Weights of a small transformer language model: vocabulary 4612.
Each number is 500 + 40 x the weight over its row's rms, rounded and kept within 0 to 999. Layers, rows and columns count from 0. Numbers have three digits each. The size before them is the row's rms in percent of the matrix's.

# layer 2 attention query, 128x160, rms 0.0753, rows 0-43, columns 0-159
134:463509500493507524549510557515498468542497507496538451453532426448454448506537459484495557472527459545439492497442549525435497526492447587497512506451497502509492434454483522514567486510584576508519535487567486505482543449472589556528519476537504460537431514504489528524504468404478441464561553479486518617514476476484487462434498492469522443536512516518457541532529493459509502430511557443557524525478591559519431502565480490445492489489522521603488499453449481512508436476511553
130:457476494428534523529586529460531473487488502513472489458499553538544407488523539448527504492436476494496482480481479436527572476423472469503496573526509543551415507493449524481545545558557505547488496458485467508484563571524563419542460478526503455440517501547484527479502443507536434519510521576448559471538537473517579442448501515539609571515499530526475526548525523514514500568498518479492458461490475507477551570519483520536532462534438504487591474512437527451454556515474492
102:488477507429494565536474456468497513503511482567494573530523474474533448539528498504482540437499457520479400450485474514476529556444517529535461467434508554369495494521527496435435518432508526535576559543410464449492528499525518532541442510507545525506601524517456470494494546549589510502470474554471536542490553576475494458528524530515532515526574467483464577464543516575476508438517571511546507534477497496541538513529433503581496504456447485532517492516507510506515504476534473
127:434490458459540548519524594456533472500458463447466444490524445496535442498559503542498504458455503546472534462489485487433544520477487556555488464446486457487495491454486533531569503435500492519577499494484468526554562439481462535506482458468455495517500525513461557557541476433508527476500531454462524555540526525448437448472452470522529487576586464502445523468480533395489460479521629472541462534477562480500510493582536479493494540477481551575488547519530481492555495461541552
131:477485464526453478494557500449532526524541475538555581507477557445499418493498528546478461521542522444504504462415481427543453479446524471485539494511443482512517471491451462429454539499505497467476568466489402545520461528542433458554486451453518479499551488524462486522569489536559445515550514585523554544534505530457542490439519556447451450496492499479528517490522479548515485423510417493514548532440552547506490529466498458453556482542484519446527470425470448485531409501442527
132:516524491516542488552420587447463511500524492517525511532557505470564479519509473542494504461547500482477441459463497541443489523477433536545498481432496553445498522571494440453477435497521524504557563453487487436523565455474472515418503488589551530491546502482483440515497570508461477517478565460507503547454488537491453517598526502486532502452542421484528589493521501520461482501424613512490552517484578438449498502501464485574519529445509453471473536516471529508470522416508510
106:460469508421536498474500510531521484466497451512432537536483503497505565501458544477497480539487486410538433557505460451505544521494533489512475474460497478496438553494521492439467580494387412488528499538454492494470521517555475516497415520444574457477479471562558493539517504580529477489476492541477503381489477524551486488433512547536509523550419519485485524450539496581574476513489525480546501437526489526467496547451452473512527465547515448481469540557517560501524554465403472
119:512497534504478453480529417471481493520524508505475417486543530558557427475506507447548528496448511483488519499462500503568510450472477489487469559498546513534448465481444580473437496507508516526494449433416478509573557503437512433576556496500557444539476503512544551438495496524450454562560489500463520498536573456475527548566535508488506548483540439538573470552478530494471489610517505519409492504485508458483584515493517565506459559455497474444513500492466482448465529524456431
143:549506522457494489517486463575453479539450501460496470438512462486497531424511512421519522528491474539582448479436501489527488498456501508431558544548503593497484429515492596491439495504545556483467549476470504424509491503469552478523470489604523538510527535498514450496484576508535444454521549516536496415445533519519552578477528468494521544498497525528557487511538485544428569566512515544503494514460480535492510475445490580507490452520525465449493483486470560562381515506442496
146:486417451518526547479575547456526492539497475495524533497515579490522439400550585521539499498497534479516530485423486407483553468484588470470484467550451433459508495435505511439471519503547484508479551480437466510516515470531379476559507473442418503501542517556460528519536459450519494516507540513503555582530489506444537514525536521514475461497576486482460484471428528507502479442541476535560462505438502444511480503549497484492506490493537566467534502502521448514546397507522535
117:436463454530501571485564514437502503517482457514438483569547504476527462530534537522482511489455516464499543504476481487501510469525511556562457433452458487473474448484487516517564530472496420506559511453442465553536551460532410477567500440429494467552515504515527569557567481428509496441516493504435541514548547430448471482539504525502479465537527478568446482512424525496578450459545517537518465523503590411543497473566512478451519572501538533529478508499493455439528464460518494
136:492486492589498358487458448487514505489563490526481490523488458571490459582513453497519478477533518502484466593522530511493463524567508548527455473494511482485509499486513547549483534499440476515572452523474550501556502384495450498489558547397508427555486517517531539482503521523486576552553470496515508558517442488479407489554425488492479489498476509464536504509516539451498451546498467482468432513533545522443508497527456469516470526520473533535516583512570441437564543518524467
129:507514464470483508511561497405539524490493489518482497524575552490519354470524504526530478446449526501462493491441496455455528551453529487514508485451524466450477438513418495487538504453516496552531531451456436500544549464545371486533516491500492434543559489538481477531556514483514496498543514528504538566574510476429472488538483457502478533533566464502560479523463545438458478530568585547503424551478515471552534514512524524528495573441473537509524500520445462505540459438508536
134:477473502503474488519535627492608580465469523528484556482531476493420427482493573517486521446503498512506434479457490544454509509543479534549510433479479482512513473534479438467543492432487460485518515520476474499454501521497502512529437504460473592609539488594445541485494544494553540459513532503519491492512489566516468467486502406493509476543506485520485520527440580490528429497464565499534528575486627499542480532502519520489486548532505573466448500527478505458571483478491503
134:495538574479537462425534524486558576480515511446523517462464549464515438419442507513526461494428502479499483445460420450554550492465517534516557454489484425482496550446566502445488566464472543556512492582459530481493511545535552498466484498534483530514528549591464495444503473538508425512456544465569448451451476649521486479380527520498485480563520556447533512502491463510514506547482555468524503524453508512497480537479492494468505509548457494464536470499522514488520498517480506
130:512529503540519426520544523489444470567554534525553582502510509525480510542477468469544552520527466487483447508503483536514467455511533509519490472542522487420535485504569471498467518526520527472457499497417480431462449517522562471491545465445501512507519528461509552478461492556514474534405495509515507559400484516539450520549513563533539463487490567448498554530521431522468468427488376551478559547489515487523543594555445506432486461509462511481560498458518498448573416523528473
132:535495507549561464533430536462451462485516551509469517498491460537543481548496461518569502521481539438484523570486499590489489539497531605593433480486527535450501487518529477488535414526477492498567527440492549469527508486436506516477599510513529512468478539476555510541429546476477510488478538474493510554456522435516414508566463462519524535496544425469538585507529454459409442513484502490461490482435582498481461500585510509495492522459534424514519524480470491459461518447529461
125:505441479500456630532551532502493502495493457469595513565494538453513506502443542553566467503504492455474532512540520451488479541468498464505566530503544567514541452517550473462554464503481505486465507406492466600494522558454491423537388476491506494501382508400532452526508513454521513528509480521492441527526465489526452486489515554494433482546507460520470464497552557525523463514434594495497545497511535502448531526501566463512473460535476558456493549458465484512502485467512510
126:506547500491466434496454416528616550466559530481557497477489485464498564475487532472415461457514473535531413454451513527474465473567484494520466484546544503512485475514491507559453472432470527554472514567545454495502465493538481491447493546499542563542539503533496482493463508518482508497506501494508461398466521499537536583480484487480463546411461464521568467441534495512554538534570460499448523557549471518512500512466470579553524444424568511506480404513446513503464568498512531
100:507568535547439493521495459573473570544478582485507434467473537557489508441500505486522459540550497552468563504497528493556498416531515451436571531550505435611533512439497519495458480504513568504490431479541513496520467520509538472523546518540453537484479474521495522448533467524420470489540466452561492489493486512517549513465521498452389499475494511538517433581513539513516550519503434482476567484500443504509499492386549550469502518543533532439538430512499473548487502564470512
126:490507489544513497519440495453416436459523478546490482573531498497555488558510460504475541479485478452411495510533469542505495466494490556572416499445501548430456501548553499524530506478517478516567525449470557478555577462487488492469520426507560437513463493437477481528545504518536453506476508560457556563524527463452410443614508541464506472442559430517461573533507537499480448454507561489465517502503539442494514493565469458520502517482499491544528519472482457436473554441527454
141:470546487478490552498556490581525492533463489491545501495449505495450537476505509498528462504461392527536495481514508486516548499500531470450480505558555412408525479427570472525472498524466457515448468562509541530442462526504519500538481554510512522540431488471546460367434457525497552522440413470515491543488480528526565511481501534557509467491497564518456464493516394482548540491485465506553449485489455447478505515524615505485479465537501557502480512497534498501556407514552542
101:557486488431572461526491542487513492497534472498511566482531498484499531527509571496539496518489490479547410466456467497452488570448472521560456423486542516399446531498534533399434541430480531510528570520453483462481512512503464530490421503474556537480568534548469475494446498554597507502461522536533503506475509604493527531464446539550561513516556473467468546469501528549512468480537567488562523552433520515496527500506441534549504464422465488540490528527588551494499502499491491
120:469537504450510472497533519521512502512552499496514558491482499494503565564463433476443463534493456506510505494491456484533521434493498407553454535461495484484480568491496473539499557508500523519455406558554448545508468562571562542477500518566517504398491470493466452451461438514484492566438429534549500410472507492524562491435501513522603533498463530475475486484513481475564534448506489519479531514446440546483567529470462470577597481505449523531515463510463545495492490581464445
114:545477515412542447516468500481532477450548459569475603490504469484492520507472531493515518479488502485544387454495449516458526583474519489526430445511527546375478521547501478433442503484471494509508562534489460430440469499509497473478418490483520551503572512560483465481432566530586541505445499566481480485464494547555505530524491510555577559470495498472503580454502473564468445550493541523494479488481542525519550518487468542557493463487491443514471486536529576483478500477507452
126:545467487452561478466544586479546480485495463453414451531494514469495494433512554546445491520475572453524489477471478410485480487534545436516480443477460415522448530494409468500540516508548455549493501499555475568499475529552438466456517493439500434501515463560501509588545418455491463485531592470491492443512521480497507541475459476547469471562448496494574462505416456454573529525579540528466459486460490505541423482511542508454509507487499494539442505521490493517463509482509520
102:553548541575464452496517480518528547542476536465553455467532512534501494491494428488489501511551553555485573502438523528537481453486477466469557599541504458583573498442492533557447453514551554505432459468639500485504492511471525474473545529560512557483463475453514482428509520449404501490528469419571492504501474502510499536487533487480473469504526492528532441495446533461501529503491432475429535549495518512531519452416567507467472540482549521434510495449472473498500482555506456
148:419475521445492526425477392556469544465482498500440499569512544532522487445503516534516472481458438498435528492574496447544567483516507502440516480506466491511507509513497524472475557478456509517554428520404556560514536476532544468505485510457498502465502533520517508458539475567480504527443447528488524404506520543503487432505517519483496522458530482466502504513532535539505541540509495511546467463593415467450485550438472447541523486570415487465530500558603445490537581530468529
129:506524549468535447487440450551444459459514543467485510446504477503534539550535427465481534524522467511449480514504479575465529502467464557541418434508542547420518531497573539523525501497454535502514465491553561466519552432487506523455567476526556501456475567465546525514453444438537499521454508555487556539468468499494465487480458524502568489496572434474466542507539511515490459438558501489547474519546518523515506553526442512524509496443501434652540516504492448446457507477435465
139:518410475478523472486544583520511505571410484480444516495475503498493515456510584502544507521556544415562485502476482412488524479452566442437564442573528482440523544487501479483431531550503426507472539515476513448490411546551369449597446510477459514502522516574507492510493523480540483477498526508553529497513508529572545557461476480515489511534497526504457481472456501551494532509488475574597493530470521477513476505478510528524479479525503511416510524470551520541470472494474511
137:514571575466487472509491503481475551488465534470503525440480504545482412510501513567489419507454488479472547477493467570567519486459478532569509481466547440523554504489515474485503505454427498498565514490494526479528556507474556487517517496517575563564481489532587494455489547567546499499515443541551515528433501517465406484529521454515439540529564418506545567506520487491499449515497488502403512560494573531527504502433573493503518569503561455433504515520470432471512501504419451
123:444498473462527493502422561544452447503507476488484585510479433483512566526520493497469565562580526411503436505534457501435471509496506545512524436421483547518508509574497461503509490513469463450527525488513544438505540516530422528461505458456529522522472514546496502577447527453517499580525560566442522500449530428582442538556465459515525519478469448536525526459532458528549514492475528522483494474495558471499517530549425517559554515472506449544480525519497528486466494385493440
117:437490485459504476475484513463512568468513494525542503481528504460517385535568464532491459421519490459433505442454467503456549580491489566562523462458512470486501480495495488550514527392513506545589545526530489531535550437567483525488471486519476487534513503572502483577528483518481480514539527551535543496528495508506417450482511468491425501546561422488545575474554507484472522436537539457505523551493584540535432492529444420542560527491485459514511488481489439521537517438536505
134:500467516462480576547441579450492471475502507489510537505518509410578474434502551513545457553517534430497528541513498474470471554499553503537527501495460479511480473514486472445505495500457523490512563493502408450546524498497444521492512491475555483543511513552473482567521496461525496512506629486461497542480552453488473503541567512523484503534496504478535490428507480508455446473563611481477466467444537461524550561542533557473489526425631486523493504580486511547536436440445512
141:446545444518511534459472519457526509457498433536512450507512500507545518555507466533396537519451503487512514481509490534494486487472456525556438531427415505602465530542469469541573494526515451487478455492591486564548584531532551557464508454554524501423457435464474511506532451448492522499493527459443539472545517431437541490544493506502540477502453477561442515537470503470598481442517456454467481471512513490510482455524492490472562565480489489559474526490436481417461561504537486
136:509506484465563531547503528527463536499485490540519476535567520521486533568526437451499574480499446544509424442486535570508534534493449528522525529389467616482456452544482483502511495461575487458509519477538528471464511477495551535467409509628521499466565464455422478471518556485458497454510492503448434443487532500472460466596480467572538540462510473555507495525522500496471516512425581487488505491548494456490493458541488488531521492448462473511482489541456543557459513484555482
111:463489453437512509546488481480476516548558453536530485594585485405500548529492525488511550515523486439514414525534488468465521527502459486482530488497542493408487542512515537559488521480495404528541534514473566471510515472523419508531472474491484407450508476566546433558522482547510418492496468523489536487511471479552441493559490534497449490493501517550400588500505557604516532468527511511570535455529446498479477489460424442535501505483536462460519479469499546555475544471481525
144:477515461481487520500488583514490571536488440485503506506540525504493556472540543579491491519516437470525485430469543486492508518474466500509593446449423442530505486489421459462485500431497502469501592504481464515476447521490492494471445500509499567516606446503459471546541544533462531466507521420512508485447567556436469554574553471518480476478508458505509489488471459492508560455401499531558504504443473422501416487560509505481585528507510560442502544533546531534523448457542513
132:541518571490462598473490463485561510472489510503506467531471558446533506422502548523448463509432498550546585501501527465587524472549534479499509520572492452594452462459480505472540504501506466520472430533525409531500480537521500525505497499490452513477504483518467544496539439467465497461482502451469453430535478511445558490420513518514429503512481525546494429524494523519584479545559553491494484448499424503549534502466605538439467476492556475530495407563432468522493510479492544
132:540496469559521513496486474493471531538511492499509480502512537469542522485533497516538427487548517453495625484456502445516546512474509528540541523572483439506542410454464476530494523447521534510549521469535491516565514493492384486521531517504481494493536522491493444572509451446461473547520550474515517540527494505488474560480507483472393508481606397499505475455527481519513567409546520497487479491482501465468415438595554469579552474452547487462546472493528449545487476532528556
110:539513516466515490531424509465483482499562509544504581511562456453528433555489517559521433501504520468463445503469491563500473513495496548581479425431474511403510540552528461427458485438464532485582556534481512473491490521486527493442487468492532518510540508505477460558516585562549495478451555478535496538440550571487429506579514482513514464521541429408526581462533459510418458513459542491506504521450572488566487498475443499526494523480477460487474544499504504489494464449538471
124:466558495535450541504523455566468483511473509501507389533477479568484494502515453439474511515425438544488588469524520512530482495500434527476511610506508560568479440476473559543558491499537539467478436393535486564556514500427603492508525514527515448480490526425539509470451430495492507472532439503473466446534551476471537440427500493497554523495473511534547476559556483458508551523489471465457521496527456524462474441527607484509485490495505483534492503482529498499443538545512494
109:474535537548459435489502466561516492511439568438513461405460495563462507487480482494514491534529519556461574518513532521538456411523524489429518541503492445602522532449502543560516510557482543500440416480577520518498477492459583460513562539496473535500380489473519553469537502466447528485531473453548497513486482470514514494475498479467451487501459532520508454539470461441503474522522383461435511502493512543522495486461526520405451523559548513490512488457486443472529502571476483
132:505475521450481548531562605529554555533475494430565467524516489451422510429504565459487526490542434566515437441463554452470484464497458448460566504519482500521516440488441509492475454481540528494450524528436450483488489552506504495530429469525456550567543505543439530456499548499483479487499489444524463471439523521521517541490541494516494504527496533526519447525443530518551520523430524542535544567486494482500542571448517599469503487482490611440497459494493528518524423494513579
# layer 2 attention key, 128x160, rms 0.0703, rows 0-43, columns 0-159
135:537503499511500456464508564510510528477553524489459537502463544450575521478451454519513449497548528557419497510533531481543480472507498549508510473444491546478548556470474510565521503465394391526557478524556535544458457471520512429520498519479478457544468498547536544500445482535561572559499488512512500491474520497457501504560503514488518538463447415457439507488521497576510569485495501481384514522482514463455494477538521549513488536548550518493474435525499388538488506606431459
136:494444529588569504533485455493531572599556472457511504478585469525483495469491481445417528477474565441519492536494488595518473485530533532509483467522520452468516566546539534531543448458486456525488503520525527495509529498410476482495513469426519585454516491564446499474522583535487448486482421516558551491460474513428602554562500515513470472493434483527512516451521520557448511480547504600523493507524547493541504500458502511506446515545434526527486463491539504526572507498485474
101:520471529499511429480488481493508500528444561460526516521519549561482496532494438482566483520630507496425492585548472549441521494548481493583514467494521521465573569546492449543557428508445457522501482505518500541444515521535439474479448482496547527470454532531480474538497523533490436579430536554497470467476535468503540463434476479510506502511441450512502538522620448449493498481493469472479490539508512565506552424506525504537583476488591442486466552477502506527463469536491459
108:544506523459501447448455529549495521504553531489428479464460503511518491508406442465487467502633530529453455543471476525451513519535470499487520455503538550491620577527491515528482448539426505510553487519542507540471513501529485462552470545459485468507452527465526490513502399519569461507487495535538492532509503511463508492502513467549531509434478454449503565526542476553487513515436466515482481562507551534465521443538509545538495494527537524481440494499473394520456581605413491
141:432479544543515437541529504514446537493515513457489496486549470539519540514514457490452592509496457514552531465460480501584538459506444490513465543485462467470442476482476463538598542514464421483455419532543535483416439494494543504505457526508544501457508472585462509489441534529472491572512510508498440495503574550517530588515491480418527495530452442575449472553501520485501511502574523493513496510481411542556498474464462521522540483517517417550502526531523540520596443515524446
115:531472495484467454484549452499498548470471587501500517467512561543494521555487509538530513496510510549452533522579575547493490547533499517570516503505537524533545542492540472520497454533457467450543402515479425494478495548462455485491543515539520513467480541480497502489510453512594566504445511617481462457516545413518490423448499456516535571506460478520422449502548512491486509502505447413475504448452446475527549453536522546519479511481544528478493493440560507540449510625477457
108:494486525515528477514510487512534503526492549505565517518506503530484461527575424467541487483549519451389431559496472477441578518511472484589546487482464517478590510553529469542531486467495440476527446515534497443476521549504487477483459466493523509452429584485483488506478554533500463578499503590500467440504582438545534554467517533502494499552426528504545597487598446498499545502526434533552501543518484551498541452492505492549600518517522432551519524493474526485539507477495508
146:539506509559512599532474467521431497508426507508513492468498530462524526507487496545514469510475523486524537506506476578534421581510556480545523563542489508462534506435496495540456490508495540515501546557505424495544490487470519500535491466506503560466499489524511439464580479445493517413484454534584571475524453500448406524462435463506469510473569469447545440477411465469465458515513486538536470509543494507506504482447532495412410472484445629476466498497476503442495522491499558
142:555516490541519590499488476423451516579510498494527571464516511490558555456448491524436480507426430499542597576555485528491459511507491512512486567503521531547484464524509490492448469501509468421478563514475489462535517514495495484415561484509538500477503538500463481479555510493449503531486432497466550456465485454501457532566485516483478530469554518483497434432450516538519457465532519526476518478497442435472509478475516444474450532479389571486495406488547458404507412462509507
155:478549480536476473542483484508421487507480427460462462481556441536475519545497488515461495462496482550596528450537486559538440497529493454534512542486459505532501529450486521509517532541490574499467541526497457500460471483528524458539536506473478542531530423622515455485460492511464466479500506462595530571501486515480494479570447420445531514416510427486555427560422527453421498479536534511515421505521454483542548454492513574510448499480487521414461490499559457505478513509492558
105:574506515476507449488458534535481484499497530469503448442442503470499491521476435532549440496595551496475445523500496477501509515551472445536571511472548516520592568489493463572489476585410574523513439517547484555524527489532510478544461527501497490505441482559527476483474462529553505523479532484543487492511487496475430481478474415486502546483477458429554556509542510509504471546480438536495460600572526601496501484541513532525567477488469540491470554476431419519505566547503558
111:460434512404521582493457564526506479477483524541493454508421527503507446516538445502527491517574531502392496467461519449509507517501496487533507477525538520483570541509462511507519504470490510556495451535479482567473489502545543496550432500543507510504436509486565516491498408472523524408486524573513477481476532472489486437448527488512481519488470469454522558519471439430526558527465434447479521560496551541492498428446531457492563543456592546387472489502447473479511562546466535
121:512531502514458468531469469512446499535518537463497470517494508498484577544430455476532502508562560537519512486543510529523464534512494499553500545493522523495559549435491504535456456554447535525547468518589474532476490492514521446597511493452535570438458522542498496505488431477560476483440494512547512536465522493465491517474471469485513537399477459402483517488530487509455451547511507447502453563488490561500554391501545552483436494513515600436445520487522449524476516629438478
140:512470519484486456495509448483449562500557570487535519555411488514509518528468492491555511494544537551505545528532572479518549486597462499468541478465478471501523515506482532467554513582488524505494433527530521486486504476553475512488580555515480456485530449521513502485502432519509588580450551487445490519462495500471515491502563428473491509424465486500467495521506484519527511498444431511456494403467492537466484422565435475520556468426603501434507548487566477559462548551500412
150:498439456554507506489495467497467514556421506530451482479562439532488556528479490447461524488534446516489552539517515588473480509499492534493495545520477540488457487501484535444540487470527397553553572561469467423442517512477472504475513527496546528487586494528444509496510505522474502446514488540525614557503521500520510582537524525493578471525490484520468528486455462519429483448467574554548422442412498385499492444518475516507530424498511491509512489527566509477569521538473461
133:460427456518483478523504514508525448491356480516510506496533517562481541435559512546446570498454474526496552513543542554479518479544483493511446455482526477506453543483489485491622494492446570495486481530457503484512472524501449493468484467492501514585495444550520486491434538524474459530557579500517520395506484494509512438479493483495503559519497460585463491511481538398517542507554554478463531446504513413588500551476467491555589490550542490533489533495469436515501475492515475
105:541484449483478509468446479491499489493470482469428482475473491510567477478555444498474534529570493502389494595506547519478455553569517509489604475571590468528548571514497517522485477476466508475485484542515455506565516517487496475496482451549489520456468547473507503496509464471584531493472457617488499454513532437502511431442483512571525554511469512509492596521534470464562486522477446496444522556491493567489535531510527491507509502546500546495490502443515439486483576617454532
140:422527573458491447481487519515530554483591561493477534538545493475475520528499488494486523461467510476479446438455467497526541506452501514468514415450459443465483488513521436515513513562456495510504436426552509474465517457525474546483521549500515508468480502479406576498482547523475528492465489457436413495523498547503576511453518488479518498566482519555497526552540524528538501494508406504493454476466477580554412527498522510437476523503507427641466528526520491570590497525487486
136:562512497553560537517553467429498581529452530503538539546490484513554457520526593504559537584451502527535537498543539458479527525505470431486527534463436430550500432543542513447468508500595467509496510471527531483518493508497532560485506512493489465463548511468495505568504407437454556566527489500485541512467527522455483475469545516524489485456512547486495448491522462534503516527436482489495485473512487459472512418414468433452499508415467444472585525498473603463530432492491448
095:485520494503490545512523494478462534492511443521479476506541473421479528472485577495461517481407483490589521410482516493549452467449527486440451547509498477504438448508476530443445505489604497492491508516497523480475446469480506563501526468493460495550576418501504521489512512453435549453517525408500530554519464570497492553553520518462466434498580508514444413483399532526513481495535516484523499468474517426531421533524479521472419526448477507498547516539558552470564472441541515
099:552468505457476441454471506542549482498416546461495498481524551511507493535496449528516450490605498487433455568508552484500498523500482478568498470485550541482570532530500442557539454485400552547528407515550439557503532502507470508549443506519529528511444551534508484493494518486550471480432517533542463462517554469500502430430450489477505545563417468544573520517586506502526492528505417488490471597552493537506517478519516518563531494485575526547443550472450519515490493533479489
143:512534469462531488518520454473535474480475462523480521556520576532499473434482552545552474405479544563489502479517447488440516552464543487511495425454443523498453469495517446484558560490558595520511515482500548509505515508542524527576524529501466441502476499555483514575438536507447360471590544471451491526466445530547493507494509536472473494471479493482540507528487509486526488487515588476474442437562529503486454540507508500482540474531425439462522546516486452506445455405548554
099:480472518502516502516450462524524532536490540500538513521493519549582493509518416510542509504609501511391491562540495533472544527570516542567556521527499488489604544527517490560544460485459448524477478564521467456461550528518473493473453496506543499449449564522507462539544501543485452574479530608504518456504546449493499466461528481473534550501429456509543576522601420463490538474506484480519502500512466527490584451508502453512599514510579488512484519455491509473454519525472473
126:419488510527537491487490497479587535498425453529522524511557495535445485493527545398503518526440541486550474504486517500448585487501480521453431500549481503513464452554558496451557453496565452496493540440472543432494502499425466516464468464472522453497589527487456471490477554510490347567528481469503520528515484529537515504479487564511540469543477525533495499494537511531486477496499547483491509454578532417547448553476468541481492518558524428565530502503511563516557454449560499
108:481479504509537517514503433490528537567462536447570520518482551573505479502529457519560482510567505510382503579561463560459559516564515558578571500537539490506564568530548477521569461457464513492480538508498487510546545519501453491469509501528541512444454540484484493525518523538512472549449504585497512421470558433481562449476513462522514547520409501482562575484578421454517496488475461508537516529517488541460534448490505448538575499499572480494516522484494493506447528547498484
148:490556494528503560570471494510457452499508475500472469461519447513511513498464484490562475483526507526561485496529467525499500536478551520468497592529460543526487480434530538506414499496447494443541530471454472473604528433485524471553482485581455494457493585488521434524499484455515523491480445491573615491529527457521426541526460495504499534431506479422551516493492445507436473491451518511598497517506506440466552454490467537487436450496439610446519447482493488481465545536441522
103:473504493505489560486520497486466520455545459546476527461473488435501539487458606546446521552402475520578552435505544447551449512438499512462426525505476488544391449464482511437481540523545516486469529487457496491466466452490529531496559498506498487526600450477481512482521495489485554468554507410512529584502459567485472504536526492510517448466552517501445415507368562524517456526507531480503490444504502449510442549530517516460404517508480553526532478529497511497504493499525526
160:477518530439529414511515507537473476525508528506553492536582490489391425572512492474552487418520479449523457460465511511476527499483495478539440482475482524441502487520459487486499500502547436520510465566528518516423472566469453524468424503463518511472517457506479508524470539495479471418540569526491490563486545508519552521463474536536522488624504503556452479490530542495394521529501481495529471504462501476555495458533494476546540536488573454525439545537551608514551461406506487
107:491479489545507451461521488456523536511468508519477536476524537496508473520511468518472493520559509482428448550483529497491546484518456472507526453484520490515597565547496441578520471454455446508486440535599492525435474537505478477460420464468554450492486500473493494500496475589536459547503500596509451504484530464462560432483472533556532512541441505604523567466608479530529549541508510456448484577527499490511508490519505468566577528530604465546507513467443510505456484529438464
112:491504492465519502584472465426464477482566415485518506463494439508492511527511500510460510466457451556579509566550417493510481468537483499455492506482474430594498539555533516499546469542514555407424470469461529474520530514555537494466579531521488528482496511582446477499532498585422426568486500492459487510461496489564542513524521494449462521432468468503545450492511512487541432508508551497518508444488449545510531491486435525523553528512471484402565458507526454489476438468482571
145:528478483498546484419481450521506600486480523495468528542484505509544458493455495512461540514530515519471567540497512510462524513536469509532516498546548471504509507508477443507548452504537486557503423539571488439461464529519458532442487454484547480447527513500416543503464483542505507529474507556424475573537501528486593529405541476536546462503488489616429535516521483508591494515464455458487520548459479574497511502533496438515517460518571414618489593476557516514498503520473489
129:487538493463444466524512457491523489535536516504484547484496527540467495502575453550518486498465512446487478537493557471478593493567479462545474539506545543511576548485501509553533458553494473431472432409554461522547495543475453484451455503559442509472433550480484522487515497522556481586475459571462506443500562451551526492481452471538508531468490529541512490514601514481562533518523504504481598543515491523568479452467411474584529533548509455558516486435532539510422480514458525
131:501493511474505387454508540496505544489558533465476528555472484498511474538488469475504498541571503527434497500537526452499514458508485509517510505472504504468573538525503488497532449526480398546520420510550505516440459521492479478462419521485494511441498505511491534501462448496540511539478495548467453566509553526494601515456529519519557515521454467496415549497561494572517530527462473447418530570456502523490517410499506499544540516491629457539457512530552511544522446605425446
143:502557451582470497495569410535518484587545516452461520461504518554500577527496469500481496486520491529530502459490514541508526523474494477540511547485504570547526563426514555500434542536506476420551465482527450497493477556542501438510537453484481562469477549486442524526477483522521485606437508605540500498540571484493474536535389488472542486428444489461517475543505494480515467502509477535561474481465427442529510466471486524522444481567409558495509518501494496492503500591471500
147:539491509568502500531523490551501451435505473505445490471507561490462434478458489550531453507500565489533485505479515461503513535519537502484524530555535562470430477430501521513470540524451525496515543450459481499561529474415492490500497539504443499523542489463589473493534524469619477458494467491589538517573426450489377490552503476464477463447503516520539493490507556485417497492515554547525500517615553507475461555531485544518470456483424496543488531504457521526495600471554527
138:555487512457418523440480497454540492481619622523501532498448552489476493485452571501521463501433545468495505482506586421482476496513530502587485508492521515440504486550531500506461468510499500522482439464428441513473518570450423511449583480507446511510469530434510488502537488478529528533482487461456467470520458481569509475491503507500477539485512555473462473411515560564491481471530422461467567508473546455496493534562504454561458507502509515540500456457574537487422484530522459
112:541517491472458509508525554536588463430457534491538522504459507492519463542547452522513433484564479505401433566473521425534533452503549489558510482481488499488517554525544474563508456505441553515498462483529504502524513520546477457509479531477499547475436510529543495505502504477541480550476550509481428444460530494540522519449533466450466557507404449456556507465589501489539526530545416455500506599542496568510542452522516587507576553480531514481444529470432484487562454490508546
137:516579458466478491498509460537412455467524541531466488488491476516471519500458519539510490451449509557562573432542522469473466519529569495495471562501464554498424484424499554480503488548512546463472488490458460453486489524502490492488545535531427495548522514494556499521489487443488554489495512458480519512571483478567417530500455457444468526412558512464445405510470583437446479494560543462522523398491473460523552488525482494508460477493447481424482501480556507501431497449584556
131:514568488537478561546509491491463493526484494482513486489518478482505518506464540434529479466492491454532507446485452548461510502448505454486571515520438497502471517460485535463390560521532565518540598510528503483528543508491525516517540484501465481542517472467498470542485489463450523472493464427566601526517467548448446598559521457505459451518549528461523474515407493490435416530472497569591412522502530471467455502514505523467445445457388537490554547528491505474569521476527502
132:521547451464490501530492526461447546492539477508465535434482418498500517561510525517461526514451497530547537427503545456537442471423536473468497519493489481547488544485498514483472442533555444520449509464517462483424427467524537546491454482527491516481575503540461531509441441469495504417514474536480472578541584571483560506511441495561560464508584529499438468532444536548522460553463456445493521560467532485533507499473552500440417524469495475530510449485545513488539470574406531
093:506459504492536454458505499530512520478481560470523534506491553556532515497489416473539560533615493518424510580547499551495545546559463563550500517532546503501552550516508501498546432531423449506488445554517466499511510531475454486472471503537535503463490546475514484496542491523561484551430505582483489462484558418527512468433476490470535560493411480542484563521605460444527538504504449457487512511465462556501562443518522485564582485518592485492460541496463504527453520541512500
116:542491501489540550515453548511465487468553517500487512491494484425524474441440535485488487466478537472501531486424477455509475485477565505418484435540499496505486436519464471486439528493524483534528550531479565496484494479450540561519442469491503461503467476426501533460513528441472541450534479437470531529529459557472489519520464553547447487551616557483444482449415543583510472499493528524482515508533551474469444594500510469408407510524429530587496457543521464479561484432516529
094:484498493522501535473526512475469503487527407544462481490501471433522511430485559534439514512404492479598520454459502461537458478460510527434422524510474494514408428468464535456476564477584471486499551489467548510489433467486527510480549485507476482561558419485525510476516477511433520453560479416516495566488430528467474513561539499481513422448548530537477431479378558531546495518493532544480507451484519464510452545485491482469435517516476521486536455558520502502492484482560526
096:497554479504467512510515478488470553542533507530512534495499475518477544529446557504489508475390494534602557441533483544477510509491560495476469505439406503482436484476546516445494487569488537458511515495486532466497503508515449507518601517468484486559539460492499508491513457484438535566493529419450555497503459550498427533534504472475448492426585448494439401465463547504458503488513525535483496371500469479556467475514412530453431505501442535456495506549542484524489438476511466